Each number is 500 + 25 x the weight over the matrix's rms, rounded and kept within 0 to 999. Layers, rows and columns count from 0. Numbers have three digits each.

# layer 10 MLP gate, 128x128, rms 0.234, rows 63-127, columns 0-63
495493503503475488580537532520516520502493535508478485490481534532498529485478518511485506529513504469466516496526509515469509514485485475504482481501521493470487470519462500544494504500487495
495459517497493490458547544508518533536493495512497475518495530498449540470500494471473496480508485463503459486471450495495463514481496478501505539507521548485461506534499468515512470481495495
439511560468508460530510520517490571451503539499479538512540522541502502514484509530473522508527489529448498482500507508514548497492510518507491493499524482533517495482479483523514493511541521
478531528498514470493522490501492501529469531439510511513582461502475480482455529516468462531509451537517533518509520501516510468513537503481520514462527466526511495483488539482439474486492513
498512458527512546476521505510512508486463510511508533460519513512523502525486476473489493512500489476506549513476503470518491497488510488501501454528504500558497490501533521478489475570478495
522499502495459505483534459530484531533449498496510533517483514516535489494532505471528485499489518516474529496522503512470466533535520467495516477508502499525497485515544518531469505467512501
499521513522505492508553472532499498507490519496456472491577484505523497454485511484464499529472491487525525505494474504510534506477542495532531512503500538483450466427486506570503518513497528
510555532519472514491479446479515496483511562525506471527466492460440542492498473476488501507479480498501526499542513520462532517469503512455480515520529527488528458474508470496496504515459505
497486506515523493478498533478514480507531483493446506581523526459489500493465520480504493539531491496535475511488557505515488487499470521460521481517525503453465485516493483499528531495476519
545506491521578481487465491483511505478518538497483473478475519499450491546497541555511554531443509529460504487477490489480494514487516522492512507527495460484525473471519497490504527519548457
468545511525525532505500526548499499496519503521485480479530541503501477500519470475444471489499536508512484474475515523505534512504550513487502507498479514493493518474491564509506509512506466
455500487486504502471471496534473471499514511489455495494470466530497492533549544486484495502487515467524487435474530521501446533517507487495499536513507510474506479460544488493494492496529486
475496486458496508472493498496505542476516485508482501530510500500502457513490518492503481524474476531458500503529536506499537496547486512482459485516478477461510525524473489526517457497472549
513537563548498498503534549501501504534532525513498531537520460476427455493495547487490506524504485507481462497507477508463489515507472506488555492482472532483487507517531519498506480529484494
491495472481497475519498473532526537510487505448449543507513500464518497483474563525523528542509515487529451478521453528505486490466496479481485514472503509487499494499479519477461513490486500
475493531493512511511500476497514504509494488512504508470476528547506491461507555564498455482516481462453469459532487472539484492470530457547439524515520515518492526516513497487505448490466499
483495520513537497514493485542488511488527462507485557519471495534506512495488487473458480532481502543496531471473497498493523495508478472481501467485527496483530489529502496507467502510476505
437528525522482500448522513526578511476451541471514474538475482519495483522567517518545510538530543481513522502497509504496476543477534486523480492484508536513490559466506505516515492525503513
481482488516509523492510509479499484524486530494481533506472486481459530516438494535523515509547462534522494532507494501524472469476442501512520520486495516491495475499537454507550464533552448
502442506487493520510517465518525515531495470492513557520522515533541510473460508532462456477494546508501486453568530483509501478480520496444496517477511551521478480455487503547443536493535480
509542503523481521484490509532538534529505545495468511482517464503524507490476501524513474544472461471468489500509538491536511479473484505508490507522487539485490446522501522505539523521504436
507465548514532480500514462501438524505456516499488484514549464491528488491509499488510441512452493528508515465504515555511500500504517446467479464535488504506463467513480468513499503534521474
457496508484485498495473525553472513485510516472492463530495509495505467481527514459485494554514524510524500506491483551487479502520520502504505502489514502502500499478456488488496480508518477
508498506536513484485479466510479490472503484511492479522501488505487502514529500504534490493437487490471542493506558451497488479536470508482545458503474478517495476518513489493476511499502500
489457432523516522506510496542487501469496514486508512472504492503525489522501512473511513496495535479543519483509504512489539494514516472497526512505427581518482486531494515474465436488510521
493505451512534498486505532545503527475487497482462574489473500508518493525477502521518488469460501485532459475526534514516472437449534483529485548517478488476518479499513512516467478491532487
493516542496542460487545495478499529521529496474528489512496526475464497522447479463469502519531531505528529490506524535485532508498487488513549498496492479522519463501475478508473492473483507
509525482545547486516502506510481493537458511497466500507480462515523528514529546479480478474515528478527487459513533524520480530530464496465494525494474519532485520488517516519499489500485437
470505495493477523486459501505496597551509504538523583509477547495492509442487539516491498502469528490472541461524518492508518514502526539543436515553525513497471488535486468516461521486512457
455564523481531506467516471553530514502440499512472527517470533584492495468510523518505509489482530471521490535461478452502522533516452477490486486513515509490484490523555509511496453501504510
490524471509529446554524505515454491518452542443434456466491534479517524514487508513546493495549487488485499497517515486499493494488507480482509497461502517520503495505469503578506526474484509
473465491503506549472517520531511479486500538535513528531529493526481510517487507525434473538516499509519529490491470461539524521542501485509483524478474539465496538469508514515521465504498505
486509493483498490486530517533446514510479518520474495542524501499483496550484514506510505502519468472503476513472564474486499558507455522454479497489457547518473488456501554513511473497527497
491511456442524480510509508518501480546483486487502539531476508493530511506489474495520495518514534506483527472500497493496514542514508471492495443506506503474457486502507488508537468543538518
492494521455483494493514515487518473533497491446502535540502496468543518473509530547502487492533506462476527487490519530499441489485455473476526508504503543490526467542492468501569514481455509
448518456476490516531533507529493507470492535518520549522470508515463511472485515470489493500500507464494548467516465528494459530470503475476503558494506516510470468488479484474481488484506469
481520463497494518518520499523481506475506484499489546511504496496492448510501525513507472498457499487465499511497487522526443477473495529498493515524494474554489481532563508519509530524503493
459525516525471493523512511512521515519507512493468533511506533517453452497467542488436509461514504494517485515463530490451507493526494508443512472509557502511478476474501540507446499506506495
523481531509518472466494494528518495495520518522495504543495470507478475505522505476455518545490505475474476497464542514542550498498511449497490474497530505440443482530496474485515497491485549
495492475505508507461524524482525522520542473522468519489498502508499500456541508465486467519489493507463486445494509532495517485498504476519490534513431510535495480470520465574489460543480481
502491513488488509508552480490515476522511492470518519548519491489428477498482526465508499535514464462487476474449436482496516482511462465452502506531527527504493420499519508537535477496500488
453498508517518513527454490527549526524493534531495475482484546522491521489469498480473453512479516495511510473526491510496515500500481467507475489485521560510509539474512538532476531496520491
490512552534499505515528513529550503496476532498500475494444516557493496542466538493475493521489502494476462462493474468487486502478491501497541529457531516514534487507502519525495486473502516
515499508531510504500514497498520543488501512494496503484472506449469493474470522519497458505496509454517494505513507480559535480467519511506493506484545524502502498507483517509521481494524503
494521539503469546512532537541556500535483522529484564540485490529473518555551527519477495512436558495472524478488544479444491500526504511509483459500483476518481502482551527502487501506503530
515514482476503497487485510516500507540503544465477474503497519504518494451505500490519496526448537513516492519543464491515515550546527515497551473528507543483494497488498491540514499498520483
500466527499497494470508521483483468522492527481498504457474502513496557518562483501536490500503500492485548534523515505525499543530494487512507552489451507530532527504517537516538521522548495
472524528551517480523507536489528501563495545509495489496508482531517468496464493450473486479531495476531519489512493495538481493501517464479491449453495494534523499470487501473479535509527525
490484542533480499497471459525549524557477523495495479514485538519488481519461469519485504519533499491482508486494485496497498505497498507515491499527570500519483497496477502481521503497512474
509496514506482541483499478535492507450494519500484491466496470483452539497480521462460495461462507548495501505508460542479451503500505470497495517527531525512542510507481478489494508488510503
486478504472496469529510461544509510486472558467478499507463523519486460491507514529440477502494506498489561466491478458518507462541573480512474506552522516535489488460512484504567521438457490
494492506504538495477513501521502530453523498494495508511480496503506500497493514519477500483469529514534517505485515507485500491497506501547522484518514472518542519554491477509520525506494472
492492525484524481494512468495510491488469528535476475506451476477523488528450506513501486497527488505483526500491452477473537510514506449506512487493468508562489489486517477498537521511480488
454465491488478442512511500463520506482506457515491544526516493492509494461506528508475470482493535475579461495475523495480519487481518485505517516520519469548512538497508493507485472469551501
475472502522492521480480529495438513496478537501470494507486494467464535503465528485515499522475522490502485468468515500496510481491513503477544481458513482481471490497539532494492486550522496
459500474469507523526533510537516495468487521510509518493505542511466509512471526499495519516468492474507476476532519525466510495529485515530497494488477564497487503498521504477472508448485500
527496481549465496470495484538512538461460584472481541499512475484478510496490477496504512520472493493503514504481512493519494472500497497431539510479513513522484495446494503488497513526511487
490515502537501505504483512498528503540478490488522473497468471486508522474519489519475493517487470535480510505513514519494498533502512512518514512523495491516521524466531497486502470513497518
471426476523509469537522522499530504516483511473534511547493508505479529558501529482525522521521492502504505495536524506518507470523535505460505460499471532523508488521522519510482468527528529
462522477455546474500482502483548444537498518492485540466501545451493496470499483478501481500504530501547475506487434509496446511497520486531530460441499506488538499511474503515557495430510498
518500486499503475478488488472498497514487485512514478452509501446522478515492482509522510478489509511557496493476490480485522441499478464528502477531473503466508498538486498499502490536549497
484507461483527460530503550479498505529498458524497493531516537493517499508504507532491478529505509508501488478502490488502508473533518506487543475483481523471509498509529503538503472499476495
510504468481483523439488480498479544453480505523482500478516518506480493471460491495461501455518478496464517529516522478531485503460517474493495467462509489540504468532504486503517473469511518
455463447529537529517515548471518518524532524528445473510491525522507498471508497480501500516484510477505458463490514508527504522498480493487564463469496480486519463498509508489501484516492496
471517482475505483493485466537483505507508490491492495478492523503512471524486495511498474527544476549499513512486546530509526481490516478490519508469443557510530488540517493510522518514546505
# layer 10 MLP up, 128x128, rms 0.241, rows 63-127, columns 0-63
503480518557487506530536527482530498514512496530515522539528554495466436510461461471521479476487513481524543493520500473477485515518525498487489503500474485539466522497524508502487443502461525
492500508503553489490515537493506495512524498508466502510511488537512496547486489490520489443521527540481490480501485534436475475521524518526499464496487474466497522454453469492506503474476516
499552484506498520491504497505497533490497511470541513507498497463525510450511496487515497463503473478482528484572508500492471514468496500530500545520523491469526503477500541515480491500467469
525473488477483471480467505483530504475493511477501484543526487523494477537482550498506552570511480530468538517527489485468514516496517481466533498448523516530497506532504506442545469513525481
550514510476443559519511533492546494500541501458474558463480460491530488449502510542485540495475476520450471495500519514518507491492530511504508498497520501498486511461479510477501496540495474
493474482494505451523440469535513516524512497482545487502476498494524495479495519458517505481497536501500542511485492511504534501511530524499496499497527538488489483516546520535495516505513469
472511464504549473487476476476495484460499487516514482519492446480477489519475474524496537472480551466510483450437558501508501488452536447538475502474465510475495498476468487506469553507532478
480510528503490508437472484517464566497503541461520481510499461527465474528506478532524485493474457506509497513522487515521485515510519521550483505470517534473525541487492477481498511484495452
566506498495516506496521528515533471497476488495531482456499502525524515535520566509470487471535523514515515508482509478553492520480503458533487483548469524488517475486433513534508525508521452
478512506502525497528523471474517460506472531506503496477561507511518474479503487525507531505511481540541481523473482491493520485493479480457501509478501502490527506470519515494496515495483483
479490549496505518481475539538498484485509484469549502505513507514474478476522482469437498491517479495494485481493529515500519491499489502472477446519503521492453512439502517558491544490532542
468487508525549509498482494478491504496512518495446512516518457450486537468458555505491529498507489497515482526461540498520519482474499466537542521494496496539453470556504483535499511480538467
492499467449501504478465496541489501483516521493489452469492525517493505496526539516512509478508464492481499489538510476520494506467475474485520501475524475518490469506476498483494509486552508
486481474500516526487489459480469507505545510534534510532477528510482509447493547521514486487505501533489538468534472483444482524526494538479464512530523470492483551488483468527466516493517509
509458528509495486481386472467488501474525475530517483517480545508525529528497518510468538515466522540501545508523504499485479520537543498503506474448525492514515503510479506501468490546534527
506478453476477470518530480483511489493492510504481525555469540554508539547506519547515489520527511460469482477544481525512546466522470530492475484517514498477465502520536492492557519557463519
521519511497489467488503497475494483505462502505500450465489488537519490553493493515484499514496487498516491487468459501490531534515535476478493513477542494493468501484472467508525490461469513
495505511468495469532499465491491516493539449503490489464500510493496514462495452527529498483477482476506508497476525509484536507524513484515501517541505538473479477551491535469526517465504493
501502517490493499502472525486478490521436491527498492492480481535455508500479536527505543476506449510518504468470508510456512514479464491465517499488519509484502567498508482530543510504555473
505491483499507523464479549487519496484475492554525531462484495510510489515506530503507476493500502523473539487537489542552527509502456491502520506553539487520518517510465525497498524522543489
478503482518512424512466480519522459488484528456538514498500500490511496479536488534469479493507505521542537512516481471483499490485490484455489512502508491497460515493510492542487487515541502
533513535502492505482492508488497536505487470517470529512458484485505491548490515498504469526480520526475518445503483487522487513500492478524502519577473487512511489553504496508547522520499572
562525474458492525518439511498450467535515501490480472519501551491506517462518515497497512508506500489506478470484509479482476522480480529514481514508486483481495472491485459551531518520492435
460520502480461487473467507527477508522511512535499530503492521503530491528506445500493487492450480489485539518498494498491510517512509489489496501487468489524498471535509470489491467520502516
485509531490517510484527456466480482482512503478482462501484512449457458518504479562481482495536490549511469516529527505489501526491478504549519456501538488467457503520454485536548527497503494
466527490513510455509491499496479494467513521471500539479484495527544507496497511530490516546509493499504470473498458548521526502497529557475469484529498469481525472497453496486474502467438538
517472516479502493485535511508504496501517501491479461541543512513504493508485505520478496541450481490518458463523538510525461515501542480503469510526500527469527514465516483520545504546523514
488484509483473500534472484502478457488475474522507453510539508455457511534502502509505535497479465468469560502516515511511513498491512478529512516504506529516495464494510555508549487493492507
553478515517492485481543493514515480510479510463494504521515494470511476498446494470529479488557491506543492496464500487525463452476498503476552524485478468483503488476504533498510546506509472
492534517481538520505495476539509564505539481527502429466479513486489488523525468477477509508508468487470507473498521529470493537520517552505477531527487477480483501501504529492505422483529465
533499474507502477496501493504501475502494513492514492479455507497480538492493513493447478491507506510486536517535510499524496484499462504497490494499462532518495524497511445516486489504495510
513474502497497514504484492477468510506502535523527514496506462534479526510466528539474461534530515472537524516504503487466531481546501498526477494504466497523494465486501493503530539498515472
480489505522454535504536503482493464510464498511492503415445488448485559536468476511524526505505478475498493518525531437485478488500451517499463560560478521512502567520512519483494498426517501
496512503508482511488501480533497515495498503559537494494485500484502467503511503510463518506471477458509524449555515507431493514504535481530465530512481525503458486480508486536484521459513498
470495513511546492542502488512488518486477478506530466494521498501478523520502513513509500497431485531502463507492571464509481462535518542516478462510478523478493500497494557549485472519495482
477469501499486485491495503505536520516508505541505471497487505463482513506497486536503475524501478536501523562507512474496503445463484494522571499516519493481470538513500434489489464537455525
541487501509439553495473476452485512466556502515521531516534534516479520521543476505487515489488520472511541472503506502429521530529434509526487468513489498517508510502515529517490499482528493
496476460452530493473481514501512517519510525464504466513523516462555507455501489495452475492512501505478516463493513475511454499541455526508502501527521488507455519466495480509463528480482489
525479511468537485505525474513466527497469508483513540521485492482463526512505523488530447530481530501483484454461498534537531537505507483545483485495490508501464515525527458533510506479476545
504504502571518513511496518460462474456511491540493483538467512498480513535527526516500494547503494506515474510471472441450505517483502499506535489472476483517498543464514524496531458486462559
453486457473486536518448495489483494464504510494478515501507497508486537508494495482503501498515555493490471477498560555508496484530442532473515486521522493522491511540481535514498467513530506
451497528530543434503471494560522507520501502483472503502485549494487517500505512517519444519490489506541495493487496472512496490464486487488476493467484509483475555537491551500461500509522506
529498459500550463480480456506515529502492463483506552524476525522548513476519484539518475505505521471504521551494519481528478499520483528484460506519516500466512504490479522516539507523481442
496489485506535527479508491528540446460516494507479473525497498453490505481501494498506482498504507481518462491490491505522541480491493502490471550494515505500528471506500514498469486490492513
495465493468481518502515521434495515534475474478484543535484456462487523550494508518432527444477484520493463469527536505461462487501465510559508508516547525509520504500523510453484472481498514
491523497523517499497527535520492517513490472488530525531534473490488511509499492452499448546504506493460509451518524551533544497544446506521477536499504469503496536466494538553518487471451508
491472509508490545488528496459500473541462489497467503485491492516528548501493437430499477468454481482537490441512496550537506479496478466537499543519490527469479506545473543502505504474495518
471517518479454520505514494518481486503486528507528470540490532502538452500507486518501486496516473471506504477504513472481477479464480535476524482470505528484471513488482521472448491479502513
506503501486482493511468472539452533515523474497487495486501500521496437517491470515513546546481474526474471508451491451439451516516520522507517488495528510494495509530553516486510489503482478
500487512491502452487509468489499494518482485511510478461492464493529480532500499519519478495485487539492447460466511528459493500464477459521526488462480485489508512490492500482532443529470555
454478503485517516433513513517527508514535425500540474505475514516513512509520507482542499532525499508507508524496537490525454540508489482476492472488474497497504495515494551482453485494541514
454506514549496503527496465541448510508474480518514463510515504439515477498491488495535503477544488514484497515516498509482535503553533548486460538480494497474507497521519452514498478484548523
508516502526468508510498486527472506533501511505501502479485494486494486509536492544507509517498529493517512471513514484498483463465484525482490536515522475469555495496519495511498448524453477
542509491514512460503499554470523481471511526522525500476498450484511498523518484495537469514516472501492526457525516472504503488444509460469488524496479506500542432500464478555500459460435501
492477507524504494539483464486470476467477545507509462497438525515517436452501493464518561520459465519530461494503549513508481493507509539502518480444478481465439471522509492514526499480489488
489508453512528509486493509525542545518547497475509471512481504477519452503511536477480515467509511490534488462516491510526475511523504495522510510460539539527480458487511502474545536502490459
481489491496536472503521487495484500503542503474452471469501506492474494512486463517504481505501452513479552488509470507479523537473484499506492499515470579513515512455531470464488500545500504
506545476476520544513512536502471491515491486519526491532521476552529499510483520499481494506512511492516517525508489493497500509553519497484480517546496481477516454478538536533524487491531477
488459549509518494516493508510507509539492520498500550545483537498508554522533514482496520483501505494475513482456502494507532480548497504471514450501495482503481465543512520486512482551490503
505524530535460493506514547487506481486468555484529509496530512542497489521519480458442517513498504549489533482464512525514468464491513451537514495486462531514502490481521478499501532503498508
493465484494481516497538503495535496503515490502518486516507468531509518486488520522486496437532489494487498518510533518520498514502511516518452502497554437538515540505501472497534540461498500
515514473486474504551535483485517509530459512533525509514534500492479498476506461493504510499482522495515492516492473480518480543528510512528487471498502487464491465480484517511496520462495531
529469524475462500503503519491496498489532485492475497478524450495536563537500536531488468469485549466503513491491524505521493529536467471502522533493442527515535509476509499556516523502522517
539530527460478489466494521525481507479481512465502500501520457492454466532510493492500489507494436503448505530494503522470469464522589501490450520553497517478507558502497515479458555485503542
516473522488490494496512493571485450450464488483485485562481524475528528502509433544498488528505498497459533486503450534523462487483477484472495508482523484491472506505508485499455503485527483
# layer 10 MLP down (transposed), 128x128, rms 0.225, rows 63-127, columns 0-63
494509483518454516491527559481530464536517489525518535471523524482535468502509454506497538529529505488551486476480483558523510491511511481497474519466514507475516473499474518515480518518490492
480498510500521499527468472520484493502524492511491508500504456499543489486494466493496526518496490484531490558514528476485490513541495467516511435563500501492525518493485502507446512490464543
491493491523471509504516456499499523494516503470504457508473478465486476493541512530486465489493481503536506478516532478442514456493468519522509512504486478517445470483507507503512541496464490
550522531526492482502498519495496492494520532458465508533545566496533540492492510475510489486531492486475497541525507486526510513461533502509517490504495463564508445467519505527510492487432530
488460473479461540543487479528558498480555517496511476503541474522517524486510533523478487482523498506489531450523494480478491444473499513489508513496524505475449506488513471489484506491520447
481490483480489512471512452510479514515529468488515480513487496482504488540479569500503499583455484522511494485533506490481514494491482471505481499523505487468515482465512485533468479480531489
549505487521501524531498514463461483551509521505502546515518525456536502518483483455478533526561488479497480538497550538527469522498471483480486504474513472490526505482514561505487547495441480
517488509504547512487483489507452481541522470490524514538490467481494531507505465536546526497508481525492506482507479469507483513478492476522533502485493538425492528534466547461506468527490488
489494497527508485462507530472484476509528524503548513508516488523502499494478480478482495461491474506486492481498476477495466484516469433474500503476480549520500482496481513494480438517545477
501494463492511508521454468520510544511505439464481489512546512522551496493519501489514503484479478522478475509466490516486539456469464468469498527489500487466512459498481490507483516477499530
512465505493519556491511478487502464469474500526512474472526499509493475535499476492480549441485510497473535478483515493511519470525501492492540520540455533515543509485486490515497527547510554
521522519490488460528456534474526529503495507479515485526548459497511464503486494496484482496471453507494504532520499493504486522465529477471494497507523463505466515478484503478506483468503467
545510483466436498478530524482493495482487505502498530495531490473516460516508486504517516493528466477525479505528511480530491483540488499443517500489517499531509490513486528512480519485501482
484513463473517507549494492489508508516504486511495477499467499475490469552497512490492484487499505503519482482565489488479519452522503500536509563506486500484506494485512477532380460511544518
481487505445496453459470497467521485492493522508533500511523492543447514503473461512499511491503537523506451490501544460509486508526479487511541512494521518535503498496505516554504513450474518
510511536471463459502491483507548501501515455499443428521499488452515468504503472539489530539485484485522505469512494528521498487506530488499528502514567492492550495471500495492450540502480484
471473496525497496478520500497502444501479525527481525456509494515457480472515525532523517489474490497463488498504498485504498495474514448522513485534474485538497515497519527503501496477498487
569465485515532484536481543513492483488518504479509483462462481464506552489511499532526481499528503478510501461469500491502517487472487511475487592450481551471511478498498509524443534498509520
577495537507508475462506517529501505475509500468495502500474484483501486517485493498506507537498493482536500505498535531506507526491431508486534506479510492525492549519517475514536505466511489
501543514483505500486431474463498516498455541511497457460522519443496519504479496447499490460476490498517498543506435525514512506499497506524511464459518509510505522477498528516526524492484486
503505527520515559547525482471513531459546531513525519499493459486499461488546522545507501503501483512524520524484474491465488501507487505487487485491459488505494508540443476475489498520524465
467495565474527496541504522524500510543493493518501549507514525464496534513482472539510465517515492508449518485531504522513504430466489421516487550479454508497498534510506462524493547524472482
478509454507536528473475547498504477488488470497513513502477532532487455483530499508516532564558498454468469490509535505501498498478497491497511496475488504522533513503498485473513492512509491
501500471505509511497444526516559473501492546477458452504503487513498466444480488483529487475528529499471516482548491513485522497491477469519518478519495491505545512522493532492482509479570531
493522481474544511514516473497475524507515474499510497489541471500497456494490487508498490456458520458529528466537514482468500473470456527528501495530535512468470534481485567458506505489486489
484468495498529517469494477521443512471483491492517505510486523483534460445511447490503475524509509520503503545480444507491536465499504475457438482433438500504520492501514518513540503516507471
546489480502512472516471485516538534521528477494469451492532501507492472544517500472446509546496460491504513445521504481494479533490474495549478528509519484518523497436437526494507506504501499
520510486508487531480558537506504543479485548482522546507524530507530478516480531511487497484462489517499474517499490533523478502504475503486476490480507533497506501527493534522498502523463482
496511484468460471486509517521501487514467523470491490517483525524498518534457506469536478488482499508460519485458466466479511485487495493450567486476545508506504520459511463517479492496522471
497520514500503503532519473499489516505512559486529502489479481459485477502483469503504513534503509517440504501521489545451480478535464531504500521507529483507479506454452472494512477526572467
504506517478492500513500518536532543487520504511506499482509525519512483477521525505535511493441492520485490547525508535532529507485522487521483489453492526521489478481493520506467481527518538
503512504500495529488493493488519507455524492500533488486521475477500515524516475510528505496502494514474506509499504544460498511545517522482508466510496501465477508502489479459511496520524521
468518503506526520545479484538488496515504497506486528518441525489483486520481458566502497481479478410464497522501466502505440509483490498538517464499509522494485506506460511484472471528509494
496503464517515469509512484512478531497469520465462460497494508512482540497495524481506500510522481487521524455480516550508568509466543483509551507528499452463466485543494485472492496517540523
477480529516505490520509509519492443479540491485470462521512534514490551484495521524540481503503480485471532531524520489499526458473498534487489551480524486454500503488522504506528540492538514
520513512514549522486512524509538457506529502485509502461507538519496512535486491529508497474499504535526465564499481499490505502520489453493482506534492460498519510504477499473466533505454523
509477524537474473502496503501515496496502493500488474501508494555436480535498504467527465477461533489560491442550489518493495488524465460453503446509501502525539517465471499507482474505512519
518457512481476507511494498527499488492475477515476488512506500549488510438461545504488468549478530530498500439490508531514518486468450515494449506530531489505495513493515504479486454512473484
486516514517465499514517499509505519506473481499517492519492507488472473472493465503519525514507507506493475514471506506523500489526470421471519489495525511476526457513538476499519497498483501
468532514479491537541497515504477507530497495470510487501519526524486526516517490458502525528519508560517490466497506460507503487443483474493473494497488547479482492541460512512516527486505507
496511479508499502496500478499473545504489483517517513498484509499497511558488537515491514494488502475504470490494508455514507478507459525484518494486552509510491483483526486510469482515532483
503547511486515507508487475550527462483496525502511487499524494496499495507496501516463494506510513482504523501523505495477511512481476517482494481498505528527502508493482507530471482497509486
529497496508558490501490483482507508479524468498446504473493525499503471465529480484493521484457496499512477522531545548495517484482503502511504468505508522521499520491485535462486548496533451
446506491498541500511492536442517502483492516531504462501489495477514485500529460534522476473483493520498447471524503561517491489514485479517514505478470499522488484528518510523518490465525490
532551497533453505473514499506465489492518461503487506472477502461499512537508543512458482478536523518457490480464517515449508509499510480524480547475465511494505467482489448471530499481455546
514512511498550493499530555511503476470439506473524533489540466496459542491550519497504457505527458481513530506462479491500511547498493486476483515490509462490550530512461515523469531446488507
471494501452528521484535519494453523518454471477476533527541484497473511495458536510526521473529518513507454485497489485509487479471486503486510517428538515480519511505554476498521497492526521
473481509487490492473484499520498459480523502480490516491486486489491487551457464491537514490504488485472508533514484481542496522508534545510542500478510538473481537525548492485471501465538451
508516467508523511497514505532458467478511562501495461482510530488484547556501491511472512456433495517506476482501512498481493501487533482515495524463461518489495494498519484513498520486425507
482498539495485468497462452525485500455465489502509452493502513455474492507517551504479449509505469517501502474480446494510529509500503480483503474533493471501524532511495523460496492455506495
473502517474514505505522484512537500502485435534464461501484495507457512483480444460469534502456522514488500478472526443510506482503496543492524489504516506582530490536465504570500480500486515
508510472469493508505509499511522487526452515521499469516491484465508507516482496525505515505505515483529472468487493499510538475507536479470495525458496517485469537491474490482519511509481519
530453485506466493458545492512503527468459523496493540486525476524512482520469477503496505520475548521527522539476501501495475513480484474496471478468500528498475469448516512508472483524455487
468459478525519527505496500497465459537492524490502500507519462534519483526508511530508481482476521479444540541494503507530490529533514492515526498493493527494502543472534483461494486463474487
466495496418532486468503540496533522539499492527528527500551491535510466506520519509487471474482505558462497527518507461517493496493530524504479502513473499552493521514505485509523469496532493
500491516532511518503480520469461525529523579512493534471490534512503482467514489514498545488487506514465496511513518515494490483500491450520458483505485539449509481517498514517471503487525490
509471528548529474462521475480482491469502519493486493566476460444454510472502502513516537502463463490495516515446497523478493483456506497444506539542532495456528458561475494478498527488462501
498488458448516521501523482493487531535521514511496503501494486514508486458473537460513498519515522519498498499486541476465510533573496480492528491507499517502495499509463510467484543500489518
439520535493440503497498502516450504516521485487523491421529470497523483508490535509465488509482481496491506478509511548504483517468526517495519478455494523478466519557513470499518486487509538
459521488463497490502545517440504521493514476496509506509507482489508478542466502483480536480486537496494502502476491480478537525477530484435471501508523493483488474518496488516491509521527512
495507522483497540523560504532494473504534501514477518506518521498501510499499507515539513499485516471477490504509491479515487482497517543490512537519520508510485509466488500498487512512468514
491501532501471531468517482515512488457528519535524479484492522521533520497470490494499496502494440514460518494520521475465503503505474457518475481510532523519491522475471494505491525505462516
487483513491511492497522519482512501488489534489488512486504556494499544497467501501524488493483501536446493494503505481529509499506501471556579488472470503523514491502465512511520491516495512
521496527487500492512495499535492515507477494497509503482525522496485481470488518516493495530480497522495478509522471496520511502499528503511510510480509544522486509482514487507503501547550503
508494471498509517490475476500488495506500497475514476504469505475501541495503464510461501493470487503514482513462484507507542497504518510505509553424508540476496521454528505499508444500508438